Part of a small language model's weights.
Architecture: RMSNorm before each block, learned and rotary positions, no biases in attention or MLP, untied embeddings, normalized queries and keys.
Training: a variant of Adam for these matrices, 4527 steps.
Each number is 128 + 32 x the weight over the matrix's rms, rounded and kept within 0 to 255. Layers, rows and columns count from 0. Numbers have three digits each.

# layer 5 attention output (transposed), 576x576, rms 0.0518, rows 407-440, columns 480-575
154112185085129131205119134087097098172113160052116158098089087134166157098136134130154144079129125092111138100139094146136087183132121110065146108136184060136143131160177096110107139133116128126155133177143114119157152114114107092210157143177136136160130118159168124106087112170095077179
154123126184165079134205166125045131145137140124153134163126161085120136156181152119061103156107138133085135107077219112156055107111124091153188094149088143081131140177166140138151059035118098117153089110194104110086203081121139172132075151155178136114102175155145153152080112125095108125
095183138151145119189053152148187135100157099137166152108125025141176231131171130177117098045182034132075107146066099137100145125125043124102073132150219134150096114146118124136141124140075070104167117184104082085137100120126126042162158125129109135107038182080110028138092177156154039113
171080120074181145090180104133120193140164144189141093110152110149133195137122173147151102162212078138187139048092164136100113157156191103108093114141128163132166141115101084137125175163139090071124111151164109051048142062097183083167156117140132115170123188101132070118113071072164043190
096090151089149125125126186151134124098122101117074081148114069237144139147096050150186181129129099146070114231128116181191162136128075140103116077121122123128091172088168133111121165177158139102083079141183225130108169181132099131050141108103125202131098157124164114118117132156184086112
131063108092088132158125117153111125092114119107174128217142097076140146053139199143143015184077134107125128090124228149103194165098137131135134181124107112119161103149170101130074114170155173075146137095110194148129138106084111134094162125139138190146135128118150191099146144119050155168
104094112076111119104136145113119153120159156224076183156141063149120136097196127136102056106110123122139158123099139161143176093136133119136125131035103100165146115199078121117109207055112132081106120137168161175143150128172128150095159184133127068183170111125182122169140196084171152098
097134130140098137146130145085107144031132083109146139181158065110143117149105142133141126106127151173157065200093155140074097113130141147163074045070138114122116145101158148186113138139155223179087182088130080117060159090085091168130171102201091159130074169091149136121108145203095150056
187134144080121116156148095154103105159099163152109148117137139117129150161123145133093142185119107187120124075163072112086108101166132144011026133065130128124063163189148185053136138110178144130116150171113134109105119151114135131144125155136197068158121136136094117000129108140121114173
111113102129117133135127155123115103133094093150134109232120218127140152146142076082130141136164151104126126145112161105118162136071203122143109121150155136172127141099146169157117148075215161154075129042068086157156103168142000152115094170075136144113181128147139129138137134167098235108
107158092138050153112058208086170203124077075129091184079095114118126117143124143149128123087155059152196153178146177072134130115178073122211112170101202115098069108175165175122124106175135127119115121113138119141113054132147155041128092101131169103141086126126114164108122092184195081129
127137103132177082084130210146088120133103202150170134131124144099092160128111119140078134107118099135132136176121221133154101173152161082086152061131125127154106190163146177098115151102137116184148120083170240165080167131154188172107118114101255101066139136145139170170149169153153095137
148141101147116218128185089151076074138085160141127109142058153182182117130086082101113065142091143084090144120160177093061166146115105129124163111118140121068132117033187087119112156102143144152149146119165103133154123112126068160054111143182167148075127101190146187129091122141103173067
115083129144104103098086189106118190167196098087117116108130062138070085125136069137175087128122137164164128133157145176097255128169072122156227095076111099112192117099104077123151183178136173080129133179117117121110105153120134186121172091101178174099099138138179204106110124099077124157
070053098175123115132124118122082116189140088115147094152081072097147127091147130119168125112129164140104156107075205162170147132081120142128179108125090151139208145116120083156138138080071123094144150135151186136183109093094112185137107199129118181069132092174117186148111105097155126133
134110161100164153134164145160172117118113101141105142129097161061093129184157116130082149180184153071117208112174121169083131202101160134101128204186116150124185061178140129042139116114123084089117108172049094153185141115153131132128124153187126148084129125106114082119059098211135121136
118094175108099164170243118150133097114097068160141129148136119082110148202064075139076176087139162021131145082138135161062160169132132070095155097161181087137203086138130118158159092104108146085202100117137141133139099161100073167132151078111119142043071169150136148149126133130115124177
170094150122173115165157188107063098182143161136050058177122142136150034176166144132090086240079169047057139085075141133184097096130115164155148112158089162034091162156183192172137114080168157159106127130161115125151152151152094185068067184158140116163130119161178117099143119124119102112
148128128107126120149077132088134182145155179116093119138126105176078164087197031141172114113161146120110158178165119157113211159094132103167181152092113154158152126128086060130105110164101070160141124168162110084159110149144076123203115142157147151094165127134206181156102180055177138123
033203134177080156087015109099093160151107111165095128117122123204184073177078152168124158147079137163125137191125163125133112166220174138124151151135107121175130255017118101167114141105140156170166102111112204189165139098113136181097092122081174148115129129140160255176187144086139153047
150143154084177120157151067195020111164157167125113093109091122184211061114132143143066137229115103091145140123137124111206135106199123214177099137179129109104112055185161130156140089058194160092085112221173108126113231121150136121129120105199179121130119129141107076112141243115119052132
186183084150082139115089125113194147086050166112187175185070139093168195186090101145119106130210136164118111082127152163082056101078136157192116150118127118156046123154136146134111138103121154178163153162133179126106029185159118114103099167188122115147090113086093213095150153215155149122
133084076142078125127093138124111082151038120127089129203106115120119153161114248108108135101102166206085150073096172124158046165166147082155133126121106112104119195130136157092130144172101100209141157029073130029168151126068151099113106103148143183098131118169096164132124153155146086135
157136156104141093155219227118119086141172110072142174161205135084112120085119164111091105139106110191098117071128142125129098177141127104074043106154146124126184113148177160096105104129185140134142133100081124110122156129138057128190160089141143139141087167107129060165113185141137192131
107113155119164128215126077158121112119116060014138122124125095104143113175097130127131158194117114146120104120105113135082150080149108117101162133109078103141188118137086114140141065143135117130106130143093095190162113089097105104149138105126144107040064115160097137112115137072110221119
121146098164153102126143138112066136072119052167158160091084164110140160182110097102091089058169062119140131149101154135127121110121103160084170180132111114198111151081108120134133086075131120122114132140164144161186081137105148164079081166066167117093076052100103118123106126120136128075
145127147119179114128177132124108122136204105131125120155136102125144144110084232068213105161098116130091135116151137195157172113135081114055127139114133131062128215058104132128149081114145153131163122140148146112081113073073091147118112098105162130161021170110172166138119096162043063083
151114149138097183128153156136108183086121105141085123134157114111160099152176101142096081168144128120155180119082102143000052092110125129071101119118142123125167079098086190144109072149118069147119134041101127132233144121115111093191145130120130118093116129130084161211116121105140139107
153158111150155115163215127123113094115134050082138151173109147080110094126157172113128098080100180110179106124116095124085020156118121119195151086149152119058242094134141195135127061094157117111128140184121083141180122120132106094070142147144111129160059126134086196086056049107124139083
159134117115127107189146151048102125201048161120107138113150118122046108119229169163126095155123050096071160085045139154134135125120182082082104141131111152136160117185120127106111214143113050177182106116172151153157160146125160177148179189112101137134147180128152123152074114064166103130
050127167117200159160163098132048096159158205088042170135122054150178038129192132125139064202109058063116169158184081153184137131120138159164144173160137143124139045077178179123146012112156188071150049143131168163230152158111090130113093119108181139150142125205153137162134152041092199096
146086121079130188176209133091104133074091134130108126164186092153142054194110154100125124126130113127104131115103131146057208077138146100147092132115154110169177031116144170119135088101139212157086139071138103171181137169094122197115128167102145110141109114144122131139093132165137201122
114146146117175064117116143137162068080079073074123090067119150164116183104164095168111148114183030154105091133130136128157163093144161166071101150160131122118117192145098127156115160107128022121141063174192103111054124104108120141075164143180139106104055140099161032192157167135199084099
127104145133089182169176135085087109144119117187075190128172100072102071137142107137109074141100146074127152136198103132125133166150184119087158134075129114192204127137104142134146106160101128101207087110079135120173147165132084123180107130116114179108187114219122120074110110071147206133
# layer 5 attention value, 576x576, rms 0.0523, rows 408-441, columns 480-575
108203125154189179120110135156133135094077070188103150146195106144143050109129107081128140114156078106131153168139090146178184166127110122172096199116126080153110130089119110165166157199186155097088121147104076123120075082170153165146145170118069131146060133028163119106133154149104131122
169147158104113147109129064124121081097068145143152075162126125149134098126010131127136113112121130153177152212152150105158082195089177101142162120158170107042117233103115124153079120177120140144128091181150078132100133120189178163117119186141098146211109077091137175097150141056083133105
107125107216203134114134125126101131129140145079133135215162128110187074094096113110125094114080147142100138151109121092202139168170072093162144112126089145148141060162127136103123106123118133140095115145066097161131229101141091117110129088197123113106110168136105133107093161086108104113
154131069188137066137167104085134146055169102110206079026125100040118171139151137098152111193117129139131144152093140156122079127132167134075154074169132097145154183206055127074222061123102123069162091100153092136117130166109107110170094164115036137146179072147131172102140126130106129123
088126110124148122163121165130107134155181041108179091067110134121101121108205130147129171135163050080091175093126107187191113150165077163120133147120038137145087108153092094146181142090188131150096173130100169099141032065144064169132057138116145104127107104141144115134187150131179105151
154108127192119148125117134151156116154128082079149179151182148120103121178159140131110198072060101073102086135134095160112067183180200129058115148145083110134131111117227162148127088137200072174116130096085089112145099095121087075206211116116153141121085155137181121093019077199108140139
094100089172159135071141127107177144146255099077157173076095118121088099150132125077139133087111166140139136164119095038115230080129120131055143161117156156091195198145078141149127157121150149145138082129167150123175055233142135157142062180112113142109184123114208135139037116176162124174
140175149119139155168139109098184117117117203168167139110123127190143128169076124169143022063145217127124139103112167117131139130075123113224183162110108135175155093143132103159119115150147056118152063126131144112118115119120153153129157110123084149099079119062134149159160117119194136088
143136196131106108064090189187155160119144045109109149111111156132100122073136121057094125136169094150151099079077135124079160070190102114190149054166085114019133079091104095190135117107219134091151044144186102101160116153125204057142140140096111133063147121122123125175157121156081192076
142146153078102218112146069176083133132116158184124126201115070121184129158101135181126146195138091140096109137147124054155105124057162118066085091077121073036084095068117142110196104156154095127161165113105123159123138173111106135130173061169102159114163105118058106167167103077127097093
119125076153127145111162077183139154124183134199201241092138065199091114139150136088132135157151136153066109141115123136099093103101081084105097123141157207119105083105162124226083156197103124065164077132150120136100085124090113116122129119110066141133144100103147113121124146184100124080
113171150111199119133101189173187144142120143135168120144213167110077094101211118097139074073210102136101143076127167159162102087184139128109184191171126183112151077039006116123154082110128090054130152148107181151162183093024158169118121150118103119101128164115093169136138129130127123110
106119097138106093177126155072092106086066185150170089108051126141132129103088128174132075120116084103107109154119173111094073067112056125099072133146158091178061089135131159041124049166071078167096135116160163111114210147128133131142168044113119127255240129111046176112167062116181111148
119228159111134108110137143137158166161172072178087173129101150133140138126177124122134154172151043055118163156149097132130123192175097153120109168119117152158096110136125121094168117129139121082133072145129151167066092079139132178138158128145159151118118126128088081106125185150134172160
111188166132148199172098135077144124156024128144124127156198153089186097083121128157162061137144125156129054126114130092167115047096106121206065095125112153144083128088118118094131120079151078145191157116070084157067136082077147156136150127148118128152090117068113040126143222034102162097
055176161164143122122063073042133169150124035044099154148108146069131103164170128101137015085131083146145090113154183163178161133107082148140119107073092127127135158120129166083127125163083163135105153139128130149191087023113115136145125144177137149085131093147122163102098127166183118167
139177112140135159099051137160173147074106085175137166142138104111094124135112118144116129149235096104140135160129116141118094144114158085166072160108093111135130122098060181119217129169127184023114083120108167129126118141097134105152157047145106143147127208095133187099146083214171130105
122143098115151099116116136047157080091126093114101127119158136117134078049099122130116146162104156174110080132122150150158064122171183119126152140124146097115073058107106071164098074108111112109131209148126142112093239104158105168138120219134159159149187143080070169176229097098065030137
142089138174089126199141122174051168123187196176178208088162061155092180103237131117148161106105114153102125062123100165104164142140103120044175127153131064161229179188214170138104107171140163107139083129129100161155096165192114088155177114095144123092127166152122106147133126161164119077
121092144107149134129180173134116118137008114163058115099125144084174174158208128094128121103195126093156118082128065163163071109143203110102170163079164094227048140130117162079255133178094073094178111116074144124111155096090147132173136100126105097145126152147133145069068064146143128129
107122148095143048106099160150108136146154061125181214142087088129133089109128117187100121091133096152091122054084152080199199155173206123109177075055100212009121062109105078106107098222205131097165123153116168088241146088076158152056151133139138133050132051075149045164155116105137059068
125137215095153138157124096152163181083243169164127117082082191123107130073138132175135101196080093103034152114162113134145179113108130182054095128104134174182195048114195105148122146094089125046134143229136179112128100093152100197123092218137127119034115057150085158129108157184119137103
112173158096130172142049032171191149130132127165089117137105157146105096156070117135124100127159198114175108128117127114023137109083095097197099127071119073208142165131129146189083117148090165130070142138113141132118015124158147117138137149104122130110094111186170155069169151088134063150
142176140072138117149096159057095076159133166146131151097154093185121109100106131130104099094132152178156073092119110151127191120114105167168120139152137097147109124161211069126141177133138196192136141159172149125134088131161145109094116155145162162152138226128139103134136100123177143202
150065137169117151134153128089115133226119162196121165131175184140127118136127138076138057048153123167125220159157136103145087149135123165170123103215111094054120099132128130175105217146222084097168105160164061188088187081161124152170139160108078156180168202107180140210174136099096186169
145136069097095173125152097138077150096083162197197059140183051139114126178116108154151049088078067162141102178184142201138053134117097115139117147096131050158167189122139142130071126185134199072118163077147124223131206110150198121122116121134056126153119156112116177091140085149133139120
103130186095098180189045038095102147150155149187170189178126116122147089152114121233143151096121111108166050101147190071158185073126105158158129141178102161064145213130173118119017111124152149110071082119090173160144123161122164082114165125159103095107106118061059109078153137098117108087
161128204136091191114129104150100153156166156111126049154079145161109196143044118094136095151117094111136172159146146138205207080172109164102111172094121146115128193134093147068149149004116133121119153113175161125198095125135130178101116190167130152140095163150154077161151086106091150205
088130130165189201126068107168153134130172130255132131162198147160139147130061119130170082238144132083092102102181123114099137157098146106141112103164083187153085172133136129157125135138185092077125097145118111043062087079161140092141161094110153181143068109132045111098200094132126120121
164101125145072185175105131140137114138106086147130086079155159139131181124151125169126139088173129086109138078153183158156000102255118139082117196076139107158121136145102184085164164155036137107107169118060137160083129146167157163181086107100081126186132105218119095116164100156176117157
141107091073116127150125122068122100185150104133187051150121097094162157149118124137127099110158095082132119138138122091158084076119174130123125107205130135111121114124034176134159159167187094135107119106129162090114152193104182084136129106151140171139149118121132118134162000120169100162
111067109204099126105124105132177114140159151150106153140192150189132129134155136132147055143101135118119104094132165107090157147076125107075104118128202076149176164140163148210129187078144167121116162136113085090169098036164109172152178088114108154074101151158172135086071107125036169138
160148186108091201159118064072185174128141162177098140073114155147137078217113137139152124113132170144144086115176114089141056094070095106142153117126065129155113141138131086214115145109139073150085106148087162119071113121195054127145042137127119103205080169121132136182165174191154091190
105156083123135130167100141144086130161135076192171125189104122196086186127139132139089159116190064107135131124163170159155133125241116129119133152174149198218112155096162083080152141113090108072117076129136123152111077098109133096089140091146162121135155119102120094193102112193164130108